Each number is 500 + 25 x the weight over the matrix's rms, rounded and kept within 0 to 999. Layers, rows and columns count from 0. Numbers have three digits each.

# k: layer 8 attention key, 64x64, rms 0.164, rows 24-63, columns 0-63
# q: layer 8 attention query, 64x64, rms 0.167, rows 25-63, columns 0-63
# v: layer 8 attention value, 64x64, rms 0.184, rows 0-60, columns 0-63
# o: layer 8 attention output (transposed), 64x64, rms 0.19, rows 0-59, columns 0-63
k24:515482518504479530532542489507468477512461535535520474505511495475521497535479498500507478465496486490456507496503481482519511512492467511491559463476500507567489494516505475514491537501515541
q25:479521505500545496509467492471478456508499498542518490501524504449525488530496527505439513487530459545509497501512556477503484496498487529498513534488466506507466501471455508493523495556495515
k25:487502536482480517473531498537488495438540500503514466474461498545480520502493534492536479497456497479469503496447487510493494490485517511492479485504514504523478490532553511484542538497447528
q26:504488525491536527500416511470510498449510491499482517502514465529514430521517466466493550542562492531485526483487458490477464493526495534502414483474517547512487489513509490533546488542472424
k26:493486553552507509525511515524468488474538578492465455476464496524474521480486462424499456502471574463525482538503506513527510499535462477511530493488472461510439522462511543496449545428507566
q27:474500480534547504501482474532480542508525510530476479515449478474472503485535532455525475490503463507535540498497518498465475526488470534512540517475459527512481520542492518481487474473469519
k27:491507514454510515450514476491564478533527441500496445476462516463467554485506468498543535521488478516458540542510505504520498489509496541499512507523501475491477484454494492462555545498491489
q28:503525546494484471498458514535502554505482527549424497491502489524530492472488497453487474483514515486449499536493526517515467493497509546492466440497510487481500494499544452519456480518507470
k28:451497437526516447526516498483528517487498500492480553483548463515490474534462431477476488504505537494506478521481500475501526492539561507519519513490458502529549494485478501505501477503530526
q29:563538479507491543468520520473476488511467481510524520477501507479503535490500530501494500551487460496511461510520481491467513528491480541484523499498482489513503504486443579482554496520512504
k29:472472500457519530446521473486460524491506476532503477515479537485522514511501565520543524503461499504478481431536528552506526466502459467499528503496519528519456515534480457481508493491486471
q30:545467518510510480480492510520529537516536480492508526498517535457528522518521481508470450452508529484504497504532488523519494497504454461525465468503506495485458523452484533495516510466479517
k30:525496468474491557541533485500518510494493514490524488563561488529472522496525485490520490483512529539468520472508528480502497467487462516468467505509476500487485509581505506465473499517507520
q31:503497510508497508514453486493515513487502554513499522502473509512479465521473516443527495524516544526480483452479476478528494501509506515554481532479475502476492503515521511492507456499525439
k31:484528535483538467534489500495503528520512478481517495451536530533498521471505459514512482455526478471523489499535484507522497508517515484479510531481487491464467514498504559513520504469483486
v0:513475512484490485451466580457510508541508466486511500497497514497510511512506504491483479504510504494482506524490473490486463522492483500512478531544497484494516484492498535497466494495508526
o0:506510506498500486513514524511508500508501490479499477496511509514525508493513504455517491529472531469525520496510425476495532492490501536491477478482515433499479495516505485479533525533510469
v1:510484524538476525524480508501469491524487542518519497527495485523548503504497507486495458506461484504463502502493485519500514486511494507471513486512518508489516537512477490504486535478546510
o1:474500531509494510486460521513516501517527463474470519534500501508530478480521494454482520499449499523481472525549517498508468485532508498468443522500496552486500493514561516491505502489483461
v2:533528474507503495489493484494508513516490489509496492475487480491552480505526481501482475507482503519524498495498498493484496482537483528543447499501481509534484518464480517500478521512472527
o2:525539493478540489494497487487511507497481495495497521471497504460532468501548534477513457470486484540494477493484533506500499514544472532508461518523521483520462526469464520488516543502472480
v3:513521510524546538526487549445512501514494548485478515489530538499519501491481525444480501508496477471497482493508498506503495512484495477464457487476514501529493529485483463522492512499512483
o3:476492448536546514538518490481536507487508525475499521468526508507503486490498482471487461501497521475504484468456492516517505475508512487498460498500492573499516524535550505507485497474485499
v4:555498487526506496520529488508509477498517503478492521517516538496506517493471506448505478485518487497474494494510474472517511515490527476469521483519506473512495534489501466508502508497477553
o4:494501480507547519510524519478535491446490498488510474491512506509483535486513483483472504518483458463461490493506501493507495515460523473520502497519497521531504506511497488501511478509488558
v5:470514497529505510465491512484515504507532472503497483488506466494413500489491506486470461484471521498510486505516512533485509518503505494511493536501481514486472518495478527482506480479510517
o5:509508510509464510460509508513473476496535489484503506532501513455497496497482542493545493510473553483520491517430436499526548501538520489504490495511527491525500508478494509511475493485508496
v6:499498499471484518510504503499481480487502527477498472507509496493500517487526502502513510505523512487502509499508525491506486526509483500510481476451500498500537554504487507483513491446507478
o6:490480469492470509515490505474502504510496519494530516509515517477509530490491470501488482507494528494506514506525528498484494533519484507495490503498523481510542502516501462489480464475489475
v7:494517545476521471470499494505487462533491513508508518526468511492510460494519473516491454519465513500527501514504467480479521469543478474517530489493511497508478485515490516543506518499492478
o7:470496580522538461484495471499501514499462489491473507505529522496526479508518482514504487481493488508503474456532518536477526484533522502492509529489523498500445468466495540517510506487488525
v8:488467512462481457522503504511523435487518512477513484479488544503481498497479494526542524495537502505545494513567535515529489500460530489514481502502497509467480465489518480498505486509517528
o8:487483519491485484512498459507517444502490538479524477504478555538465483501484495517495510496541521498500491564520457504487465507446491450487520482515520476498521554511479438510487515516564521
v9:498480502530525474489469501536506509509496500461463543497492498503497487486467485423511503488511498504488515509520514541493533490493478529509465503481509512521537499465496549476504506509436498
o9:465434483514478503507537519490498501493530533457521451536511525502513480540514532473529479467505467454490540492487544519487542465511478505497466517492522547475516483498512512494458524474502501
v10:539494497458522529539503528556488458515517479473529485504520496507481530503530491530489414508501483485484506494489451476502483498517491497521474494529509503502511501520504494501505464502537493
o10:524483537474478494491501499541522484505498472485507506445520499504497551530512512534510491526488493467490487491509489471465460562476537534527487507502499514508461529520478496498448489495551466
v11:535494508464504523523482508527494457487490540490514504484485497496487527520509508504521483531501504507549479478459510518512529496519475474527524503520499499513463506476499505486494521494474453
o11:513523508464489475508504476532508539512493519491512538502462516497548495541511520484499510480494522508485467483498495522476478500470484452507514505510503512481478492491515466521475510504468470
v12:550468478514487506533499474512480497508449475513518517500516472537513540513531478548521486510508481490477528498487505519493519495500490539508462476490504514522521498500509493487480508488515504
o12:498495474505510494502475516524505524517494489506513545489499522488490523501512489503505536482523455517501514514529547482481446511516471548483474496520474509483487496492508508476496510541511438
v13:455515493456513486470521515514507523507497508491499484482522520520527550522484505481500506478497515510490511498489509495475496491514461479496541492515492498512503488512504515483526535537491474
o13:464491496448502454493489488472505543477491527526465458490502506509552520490505528506508477481484519512510534505518508498519506487521485485523539528466463479523479485550481461539511483529464501
v14:514539505492474479519511489516500532510529503501485515501472474469486540491494487489469496479483494522513486501468493513500528500476542508559496488491509506460529507523480516500520464516486511
o14:526496541479489505523506509539507456517529503482511474473489476498473482502539507493492508459512506524462463527479542491515509503503519515496503493473536467510510504490509517515520453473496481
v15:466500521480516492470483535497490480503517518472460477466479483472513475488494472509516485502475515499526505520489496497485463508522478491497496524510518502503488499469498500508489522525524505
o15:499492527489468471504517488475485490517500521488464485484482504503535487500495515513539478514469567491499526469497477502500513481519494479503476504518539505501496522501476490505507530492499512
v16:529492534482507508456468496502480562504483484473513485473522505530569497503493507495473497489506484508526495509483525515494497487486467496520482512519505511515478496470518494522496467534536472
o16:507477492526494487512462465509483519495512494491530523446515496521544459511499490468489484505506493497532535486488501518523469473494467492511499519494504496509487536530485512520526514528513447
v17:494494507508505512464519493502438459525506511458510511509481471529467490490490504507496489510535501508484511539495494486469507507514507503483497484525491499510491512463472503511490509498543534
o17:478466564511487511502486519502493488500470468440501490542506526531533511477498523509520526497493499450513524492518540507518505482503499514478492445525537552511479482466499487498489470491480487
v18:488475515506513475511514492516512476498535488486527544487534473471489522473515495508479497508467486487514491518512485486456531507484486532521480495443496500464530493485514554501519517514481522
o18:487465498543480466520502514562477457500508515473517498494530505475481511509526535488513503488502494494486459513516519501505541546477484518500518518469482489493519481453446508494488515459501505
v19:521455490481506520501510531506499496495499525533532491494516541487570540522531498485495485509489498501492497497487472488508494481486484467513539479517498471517504510504525484500493520505504489
o19:516512485483538473485509514528535529480488527516483503452511511514519509487538466475487495514494480529493483493540483526502454518475493486509523520490459475522474511522497467493515505500488492
v20:511512526471535508503508531500531435477506524506507520514511500485458481481505509487512526513485481487541514495522491507490479503489513495453485502460498494476494502488533460510526472526481483
o20:505512519528521498493517487491495498538472536498511482483516486493452516510481509517498502504517512487537486483484476488504511514458517472492503513497481532469497563484506455510488480498532511
v21:478526517495513498545503568502509480520502510524489534487495490477492484510478494475476494525530481473462494504488491492468508517523476517475458496478496498526474484498494508510526519520523466
o21:504454544513503518524494498508515513529519509516472510500509480526501502502493499491459481459486522499498485480488497504482542500519471520503479472488449523478486509499505504504466522494513509
v22:489576463499510515497487463512478500507504490540491516509477492489464487504466506516484516488506507525510504535543512492474495497489523513513471486487499482490514515450478531502531517490494512
o22:498507502468512529512489484515528448513434462471531475540507477478488514518473531530513483480510488475496524525500524491517544486535483497501506494506526479490527515474491567481508490450470523
v23:492523505480479480520466467493495561486485487543486486529505469513502477470493518521537500480528518494523512488497495494500530498485519482498503481482504492517518490516507518509482450473466487
o23:508511502508502509511448500496498509504517497515545496502494453493442526516456519556462512492538465513491511493506519533476523500494470489499494496506503469526514459517509533502518464476534492
v24:478525487476507502463536486486506537485509474486551456467521540491536508505501489551456490479461519498527491516535500489502458487488492499500532506531481508510484498501487499525479508545540513
o24:514520500502530464497463469502459473491457468501486507453514531485553453495533478510532486497510535514503501530492443500527476507512486511507553494511510488560480518524461504494523490516480513
v25:461456480522479515510520509519507515465506491496560485505499525493461492511484544443517542497466498500492506486518524499497483511467501500509516513505500500491503493509491505496462532504532489
o25:495528488493510527482515468532472510491538492498487491494509512481525511475482515463549519540525518513450510528522449489516465518464495499490508484504468509486554487484502478537476497472506521
v26:499498522500472471483510510479499540480533475489486496488535534506527475532504517502493509504500511491472467482526523506526474518499509457533506504502481483511487480526526500497489481478518483
o26:514490478517502513501501507513472515482534490502491539500523492521520485479458487494463486509517515516500481513495454507501497521502496466504509479477500428536514519530475481505501509556497514
v27:529508503513497542505500517470486482494492543482509479470470497468504515508543487451500573507507484464483514498481498510486479476502500508501523508491506522518481484463491503489498498543491477
o27:517516508479503507521482508467499495507541551544489504492495457500536485488546475496533511467512542493500527494512533530505467475506506501505490475492475560483473507460495460486487508498466485
v28:508485512504501500528491458482513499524472509508518506524489523498500501490514515495504495481504495533482490500530480500502502503488522508467514477494511524495516484485469493526496504472496521
o28:462496512513521512511482490499530444479472498496530501542502516517464461517517483492500514496519462481476484500531515488482479524500499541494474511503483541524513468492555510484515469496505519
v29:517509505526491467501490484490516541470501506469495515500514478495504470496486466535483472529506506483519505480529501467499523502513496534511485520480495495499467514468523537516507487484512518
o29:558500474549517507496507500469475504481497502525498530497493524488493490526508502499473519525461491517505484500494501482497556490478454514501496505504505452511488525468441578508499530484532477
v30:489511483528482499486486484492521539548514461526495480492475466519489473494513495479461493497494499495534502506482505499461526488513505534511481527498492523505504483527473525477489476530467521
o30:532510519509442500463505467503482486519583467524502474517524505463500491484540539485511485466498509504534489529456490516517503459543500546494491505488503503485493456463494506490517540473518497
v31:536528472511523494519492487561479466540502523495488493518476532442462505515506504509478498502489479492508497495461473496486489502503481494512550480483512505462492513489489491524482497507517486
o31:529543520481575476496488492495528480520509499485457491488500488515486517532516474513521497515489515473439501491485561472494483553524521486497502521465503497437512480462516511528494461499508526
q32:517457537459434521527448454528479491569483544530499514526529461482539539512457481513505516449467509533466535538512506484551551555468448488464497513455442573526460543502531460449476555473521499
k32:537521547474463543539482465523476510531457551478486543531521463470492490563466463525508521445445494520502514549538478459525535557473461494470480505438475546541479525504531469443467557460526547
q33:485489471490498484480537527484480521493484484517512483489492501493540489473524504487504509506526484483497473521548505491478502507511503523507501509504506485512525524476498504497511478530509480
k33:514468521488473502499496489481509513516497508486481526526530511504491514528500476476504501496497485503496532526487488483490493498490497498483527500495487484499448508532517497503470500527549487
q34:518484536505488520523489479485477497522485519496482515507529493481504530483489504518506505475486515512478520507494480521509515511479477477480484500473484523513493496508519486492508515505513510
k34:522520512500478496498517515513472518515488527485481500509513500487515473549484469505510495477485504505519531535483476472510510527476474482494489528481480533521501498506518493493473534479507527
q35:477485519523496531521480465486495497499515477487504467516483502507466591438483514548493524490470533512444524497496509547536491512483458468465501505490486522501490483513507528500515494503496488
k35:517523459497500486497515524498500500497520490464535515527543507487508456498488488499508498500526452511505492519498488469492504499476482505540481499510482497489516461505500531504507493527496511
q36:495522499477492493513499492511474488505499494495514507509491492483522478529472469497487500487489490519535502516499507474505501505504479513506508496500496504507489495496502474504495513503497523
k36:485501459539538455445504531474522469465541454500524473477472548516502530423547552504503499561535512476484470470482519532462446457548547515504526490525528460458518454474464535530511450532478452
q37:524477530429443554535464462511420526577453530494498521558580436426548520551444421500536574437438499553459609607495468444534550561463400517456450492428459587560446504534552498462472587486545543
k37:487498504504507491493508505508501501493504493495499492494492506501494503499505503504500496509514509501508505492494503497493491496515510497505507499511503493496503499503501504514497497505499496
q38:490489481480505491488502523506502520511499492528526498518511493481505481510480520522494533490509472518534492491505508495477483503487494487460537478527502516496524480528507514478524506497497512
k38:482481497516516487499509539492477490493483480500494484490494504516513502509505529543502527529505509489485511523488516466503523527486489516504513519478499488498502508483531480519512496516503510
q39:505483491522535524494513511480511489495539474485511479484471506499474524461505516470481477504515528479484471464492510546464478482479526498507500490541512471501518513524477524516527484518538474
k39:514483531498476525519498480507481504515462519497518510529531473491483507529488490535510502493490486519490488515520491475547528543479506493469484488463479520525489509483516512467477526489510523
q40:494541495502495443477515488476478502498495488471476539494516521506467489500495509525464502500500500540524510514503521510535526478496513520518461487468521488502500483489500477510507516503466491
k40:500498491494460478483513507501498489527507528478485470487524530497519507509507499459520522487490535485509489511487487519467493476509465464502520489496509516518499507486485492479486526494543512
q41:527486486511482513492504517497486490512487522520449512511515540450470468457515519514486475497494515514505512470500492507467524539488510511524487489489493493493519502545523498492503474543509460
k41:489524514490489478480505484502497513540477490467537518490476514505499480516486522498470498528517544497494523502515504484478503504472507504490524506496497502483425483504491529505531499492532474
q42:498513496509496481526518512489477484468488467460494533489497499493504509515481497505516463504479503517477520533489510496511499502490519515492517469507516486515529483483514514486509482523521534
k42:494499477530493503504485501512508522520485520485529485497515518517495500501504516516519538539490486492485481513468490507503512492499483474497468518502501515484499521500461487519477515483475499
q43:512515457502489496490491487492489511495502481498529505503516522460480473527511502475510538531509486537537525530508488501523495491508504524538492508514467508491487503512500514485490483506524476
k43:538503501455511503477505502509495477532499461488500519468462500524496506518498508550484488509513513511468467512522490502501480509509501503490509520532517508503510511458511482506486531518476500
q44:484502496494506505503512519507501520467512478465506480506474501493502510520509488496507512514485497513515492497519532492505506509497491515472520489509519513474456476512492474514505505484514512
k44:486461518513498508516489499518498498482490526502498463511505492494490503485467509444495529520492521494496510509505502469510513478516484527499510503499513488495522487505485496478481509503495531
q45:496464520479491466497526514511482495483504532517513528509496515523484480524515468491481492508539516506540492499473517506497493507513487530504508487508494509471493496490487499505503488498465498
k45:498507493477475512471483478512511484520504515530486474499500473522554531514492540494490498485485519492501492488486517494490512488522484504496537493531498505523476520494517488516478508503521498
q46:487514475497508473491515484504487497506500504522473475501511517475482513522529508458501538494492505514460508493506551506508495496464468510474518481523506499528472468489511517474501505490507475
k46:488480476459489487510491476531491514502490512485528500496504514485485457527498495512514496511486504470522496549510526474502489503500477507508513494518516492478525495479534492515520471457500542
q47:474499510511496495489500518514477528500541509468496502505507548495481515526501510500522489452479485505490526496498487509496490510485503495477539516529519501506510489496503494459494489519494476
k47:490519456517478519533461498515487500496477519521520498492501519493528495516515509502477512512507499516487534495508496470519503479519507482507480517499497493485548487493550490512510486473493511
q48:485530466512535500497544525471521509460509470486506488492496527498477468496533503507516497545515467481523502487495487502470472472519517516519495489514535458483518465508490539535522459526495514
k48:512473528481457535544480464509469515547461539522498522524522455482502522515473500521509516465468531516469520520513492486546546547461472490456487504465473549531495527500523481459496532465496529
q49:472526457497521484472531531508515511461508476486501507473464530512484452512523512474498490533522483487535463491519513476484483472539532524519519504533532477490525496483481509518498471509483489
k49:469492477530508467504486499487534494489521470515518487483471507517483528445517542496475498527518524490492449464503541521476484478523540508494523476524518470470496509493481520509517480523486474
q50:480483503499490535507498506479469499505515496469527490478513493504507525474488490506505535502528471527483494485498490474535514491502478501485506535505500506509497503500504493485497500496523475
k50:511492507504502494495505508475491489489510515502504526487508487508502487511518479510487527490506470519509531517489471497508492480501491502512491487500523495510499471511499505509468500534525486
q51:506525500515475451494497486510521500484499506500486522501505504513500475516492487482499497514481525483529508488484476472478486483516517479509499500494515502498486497495537487506485509480507510
k51:484456494487526487506491521541518510512525517525479460498460501463521544503509512503524505500486537501504532488482514516481508466474485506519472497506469513488515520522519536469490489482509442
q52:473516465521541462492536532501527487479516486516485475489448523513476497463535544470493461549508493452532457471489507546467465462518550499526513485529525452466541514481483509551529450517487482
k52:510490493489481516516495486498507497516484506496499525511502488502488514492502504518497505478493497499490490512501503496501501521497498504480509497487490503518506502509497494492505521495490498
q53:504498510499495497496496501516502503499502506499500503509494501494498504514499498496503495497493503499514493509498500502498499505500507502506494499504499503501497511487505491499482502498502504
k53:447473443564554446435504540454582452436588423503551431463456567541489513383580572476474474585589480466493427419462534561436414420569583515533544481586536397442529435488433591580547407579470409
q54:521505508496503499501483531472463521509502530477507472526523512498525515485529499515511517493488506459484477526503513516458510507499511486522478462484487500507518490491492488515488487515519499
k54:497537522504505505521503486508500500463512507455521506496502484484504502493505502500507475504517481497489492523478504509524465519495508462489543530486499498485472493502511485510505487512508519
q55:503479502507520477498464504525480519496489481527494495499503475501497528494494499505491490498508487497476498500510503503505506523465491548489508503489492487513476538522481523494517485496498477
k55:507536497522493507516485495510515498508483477451523520506515491507500518497497480475493492500488469515472473514539513515488525527503475506510508473495505489521513500459467499495528497468523519
q56:481521483490495504528495503469488507515516471485503504524506521457479469495501468488487522495509460508540487491504506481531526528516492512544492504501496499475497492512489505489490474504501496
k56:507523499484495476497505478487513480533495491519454514513471496498504501486485526494483512509505515512479513513550508488513498494506511490486518504470520517496498488465478458516512509511490475
q57:470460535505503504525510498484502498490514513555503493489509487501512520496525507478486492499494512489492502482476480522505483504487470472480504506527473501504477510500492509496537533523490475
k57:516496463473490496497512487496497482485500503478515529554524479506517488516497501531474475505511490499509508491505486491493501511527495511504495486493494501483526501495547522515473454486521493
q58:508538482488495527527522497473488529465496465471524532496482505517485472528519480513513511519519511502490507518506483462516477494534499499503467503484517507522502498492485518526477511505474484
k58:512487510499504513471512496532513502500523503541481492486471461513507500498506473493500479482497519503504497514503499516478501486511515486507479516488519497500475537472476496494445494531487506
q59:499517476513502517490482496462475520483500503455532503514524495498535512517499491520532490478499494508507498495465488473510495502506496483521486523511523489509495479513490496497487495504523477
k59:500524539511491521513502493496492494489516469513515503502470483478510509509507497552483512502512494514497505496488479499525493480500505470525486493474516512491521498473504448494495468506482494
q60:493567514512461490485514466507519494518497498528506488497483510506503506485507497540525490491455517520555470520519513490498492476507505492513502494472498501499529502493495490518500495481497520
k60:506484505498491467490482501481495529524533507488474513495503543476539502476496480508510523488505524504491524475498516504494474501486481510462474511491512501488497507511519502455506507536468513
q61:487477508496474501508507523512509483514497508518515483509477499492504551477502518485496491516500497498500472489482507504538485524508510495504508532492491513505475493441489494504466495526529514
k61:465481505509515521519478478478529496537515506470472494515521492513503471508491484523483493483510464516507505497514511487488491484514500513494477495513488513509495496542483500513526471528495492
q62:542498484501492507487513492493525474500499506495504501504503544485506478494499507511482573527481496483479488521521497506486496495474485472466496508471518496480490496503475474493541511530504523
k62:471469491514500504498511517521512509486512487467494488486519507465490466504503477458517486503491544496494485513503484482479505516523515515530500529502516505500470474522536489488485533493506481
q63:511524495502514496506498475480513494455484534491504531497500546509494486535497492528520497513520499494542468495495468490495506492529494500516489480509503478475508498457518480499482518474519514
k63:506505544503485461489486502508497494529503515531483482489479460495527512498497492505508467501483527472489517472503496524522499485514520492521492506507506513476524537503485481493502535483477488
v32:494505489475465493458521469578462485522462485469418507472447478481529483514499490561473504539528493497504486495527568488522477454536497471525519483526495527532530528519507508511527503513512510
o32:505436508489496544501462503508518486476521482501499500467496491487518458463505517563515484494499527441514510523540538489483473508485468497503533506477494526463534541501499501502560440556478490
v33:509485483492514446535486472522484433524520485488493463563509472474479536495466512534544548505500488520508462497498480501525435497524465557525466486553485521521508448539546507516540485480503484
o33:507483530494498445487526488503462480485481519508512567476494506495471502485493520575494501421532488496438554478505486492506504506498529517512454474499500529499565487514513524471524510509499487
v34:512521485449521533485529528516464470482504507464482508469542485556530464512484529460481537503543487492444505482486529489443501457458474491521466527490482484527552555490556540468440517518530507
o34:541459478480503572541491522494520468510510540511454462527509460504532466543549474443496510469500475439514461506522474488480504504468467513513499508520558466507540519511487492489517478539511494
v35:466538490508495533526423494503552505430505495517503486469490523434484529499441538479503541455529507479453475538456483497525557500500489490498498496525510519475433484522469491524505487530523520
o35:498516509510490506533484502515508502455519462514520485537508501520489542509481514516503507462472504517480486530468467469540480458477506456525496491517502508493510490469479494545513531468505527
v36:483514482507524515509523518429499532510509489521501466502498470512444520532542484518567496499477490499475511491473509489509495517510474524529478491458503458526536516497531453486479507489529528
o36:532500490510515487513531489479449484552496510490468463529496503488468543440569483493496483478497505501499507493515510532536535502495471526483484495474517468479477502505541488521453473531530483
v37:496416490511538506467508468488554534533479540489473522461490498491429506492489463503521492468485491514539441499506497518503493502544498491511465472520543503524470514509489490465483516504510518
o37:494505496523504497458506517516503556554495502476542517471551508454515511444474484541492484440443503501500495480530476520475482500459497468538487482505514504504495526475543520488498490503523507
v38:536510538509492487539455536464487501499477473481539499463533457480484547488557471483448544531506506495464542505441506522528452470491537484550500501473533534503499508503539495476568509467488501
o38:516488518518558510523473470536441509455506499486561479489488461415475459521548469478469482523520539465486554516482508478522452536518492516530486503491494556500458515514516536490486501515481525
v39:503492485473489464551513490514495500513494485505508511498487517524489448490511553502453524469499570474492496515511414515480471506509541469490490551512508514498492505461489503483531481485544487
o39:488515548510503506463521516478492501469500508449497507444446489517535520533484513519500487502547527508505479511510427473485471487521456516450486514562484507520505535490509493500491515490468551
v40:448460477498482510451494530475496448536500475533504540558512496545489492444564483503510518460547563519546524497482461544520485543450541450473470574473502490481497496467462540497468503456445503
o40:481455507498504479501453503526475497536506466480520549509491514447519497574479499483512494535570526528529479476468471507498531505489509508468535542535492496532487472453564441474434495450520534
v41:502509468516506519503523528464440496513481527537504472498528518460528485518551534488431554455547494505488513531548451498485461500526520540463446497485511503526472461522485512550486490467567506
o41:463504487546491467517471514538457483473509482502485524480496446498532517511488487522515479548577489500529495525490474533490459458497481562502445491492491486493523529491504515562512480491493504
v42:516493531523491443523529551456530495493504522479596515512530527486507480507510475466490476536457482542505458518499470492467511514471499478501506504505516506480486499562517462473500504468472465
o42:469551507529541460497548478512493528482509540448481538514476510520466481495520502448501522498482528516533483525494521476449489548505494472524436493494533473499498493544464520468484500503482523
v43:501443468393540505518504468489500557505459512474472524511482483508518493513521544511468486491483531516481484528456476510503474489522515516516488519453526486557497488500493523551512511528521540
o43:501451488498518503460537493461476504522512501434546499450531476526547536495498514548528451512528503501492532494497454510501488498503450531486503527481533465511479516485555532523511448509452507
v44:483491488505522485511498478506537487498509539582518502470495504494508488501446529519458510464564533480527484458571491473493511535515481522470474504498466488499470502486506509526501516485534479
o44:494508526502537480493463501489542488523477523531473512487517498550533584490460520492491476476521495516527479509525500502495515438476482518515485496480441462468535524471461478523521539463529471
v45:447502484439531483580515538475497553507496456492532484530565512535459522459480476510489520493491529558506453490452502497470507536507495583508508498478528494477494542443473478421463515484515496
o45:495462529530518522476503543488432536508498533483477450497471528503470585508502499463505508463504489521505477472485490499476480525494502537525528542566498481462482522515480537479462498522519476
v46:493460514519491451469451467516540497515484509538508460503465431454451519498547471538489474552499484560555506498510504486510506526531526524449513453513480516503564488481482539500518555478450524
o46:506451486493501441454466465514501520556485502532555511495492520509458522460472525533490539532476533487506526539532514482483519503492500537506505494459463495486484512493528512464452495507457533
v47:529513478510484505491538522496540576505492527479472535509491544477491531502477508490482457480479421459535511522489455524509497494484540489495468496527503515529477459498487552506471508566457494
o47:491536432470499503472557511521510523516516480479535500468509513508522481511467508548497512547491431476471491483477502505491465514500502473478493499469535540504481482482528527532521552468486496
v48:478542503509479510548436495555460501484480498481510520532493513578579532467502514504508499516510513497481511495477519518516497506501535499491469459510474501467488520470488502458514476502511530
o48:506429534471492527545464524481554509461512523479510486522469525485523475477506501496492537534528483493500489493462490496502501527538542514501476510539477526467492511500486495481489510504497461
v49:506519516486471504422464485485561549498507479493463488479513494462504527514521505450479564539525472477482518482511530483554522532440504470457493487486487510512520539457479539533485503517489506
o49:512462442503512512488491471523502473495514481576532490533471506515511513523505531448478500545449491492481499511502516495547494503477505480478527521473513499512478543460532462520497493473477537
v50:459467478488522502487464509509534472468488487498492536545506470484497524454456527468549551480503509461520484499465513548538513535504489509495518464502520494498437537515486502483481515492526534
o50:454464496473535492526467512506519509497488495511541558564508516482483556493487516516491459445487506500473495480474475494540515475464525474501545501525514469487488508516503507457483491499519497
v51:545522507491510443543514514464494497483528546518490498532483499509501485504440498485540517515543458434522508490508461515509495521445505495525497509538502512544535438407512506481487466540504479
o51:491538520476514499478571536491483459476511526535536501479470510488496519540449524474497517522478476449463504499516500519471474516516506477473489488519508502524505478452512498477507575532554490
v52:509511482429516488499526458496512492455542496465473446514546479466509512495469506468495543500512497530485507508487496516541471497484460537463508475472520519523546501510473535536424478522524506
o52:503445474498498499487530487499468465521472494544485481503533498530523538531497508482508520483466514506436520486437477519499472469501514511472524506529522497523535501513502562512519489507500489
v53:479499497497484497482516576431508486510474502496478605528465493490461495484517492500542561442519466395534544510467497515533481489484494509524514508514497487504509512520510496485504516484518547
o53:473524483469538523543534510556472490519513481506530581531484509455462522500544477497518445530502473478501518486504509463501479485499499469477544482468533501501442504452535463540494476526513494
v54:515476452517517510519486471494469533521449514519494454497479491529504527524526506494601507523541494480504481552535534487508515486526536455533446495527469488538475467464497479464522474508546536
o54:485503519480489446507526512493528488478518497502525471544447511470561474439509508552513467517529468457531463510518496498500547490496490486541443499485466455491500551475547491508496490548518501
v55:494525474498481499533497468527507517494518482474457481535475499542504509514516494545517486516480495519497516483517513518489505502497494544440484483536467490509541512434489511491476478516496516
o55:558439479490446510491500509484517499537496495502487461518477518547523521447476478495494572496531470503428510485485500519469525520531534524468516503519465515495498491502501458495506518490506479
v56:513437500521535487465520495484478421501516489520521509487529459492551495487481447456567516508536471530511476540520517453528491469521481471507536534505522520482518503564513506511431479489493481
o56:469506479521501433520516540502487505513481481533495528525549492461515459538500502482531491454453504478547502507525553442508493466493525467516489492516502485502584487509479521492477460527557491
v57:484503475520500544518473494511492539486501519565528489463473521496487483523500494528522457488497453490467536506460481501509537513526525508507526493479502476466445477501477494492467488545512523
o57:467559456478489503517499481485530501500503467502514451484515511509507525488512483536509544502486488540541494540476511505515540460517490487493492493494503469484473472506484510539452520484517492
v58:480529490509493554504498511549509485497488490493498516488494489473493540473492512510493461474491500506465503506486496494500491493520510522507479497513479509437463474551496521528535519464512536
o58:500488513471479494520481534531521518462490523486504503485533509505478480502508503526510503493522484542537510489508489484506498452480501515508496498510480528486501493492491508514533472447489498
v59:501493466504533513542483462514493559491480536467537480478536484550497562473502475447511498518534484509520476510472511531530505475501517459495461460480505530498470505451473541442486518505513521
o59:489470534481508489500530520519531524490509529539549457509510498462543482508493491526485521504483484477528461489470482501517474486500495484519472496498481507473471533493515542452467516525519532
v60:518528500500496507481535511499495501494494472577532459450511493488456513494528466489504516477531477570506495537490490454477521493516516466469476520477555532457496509471480511473504477515504488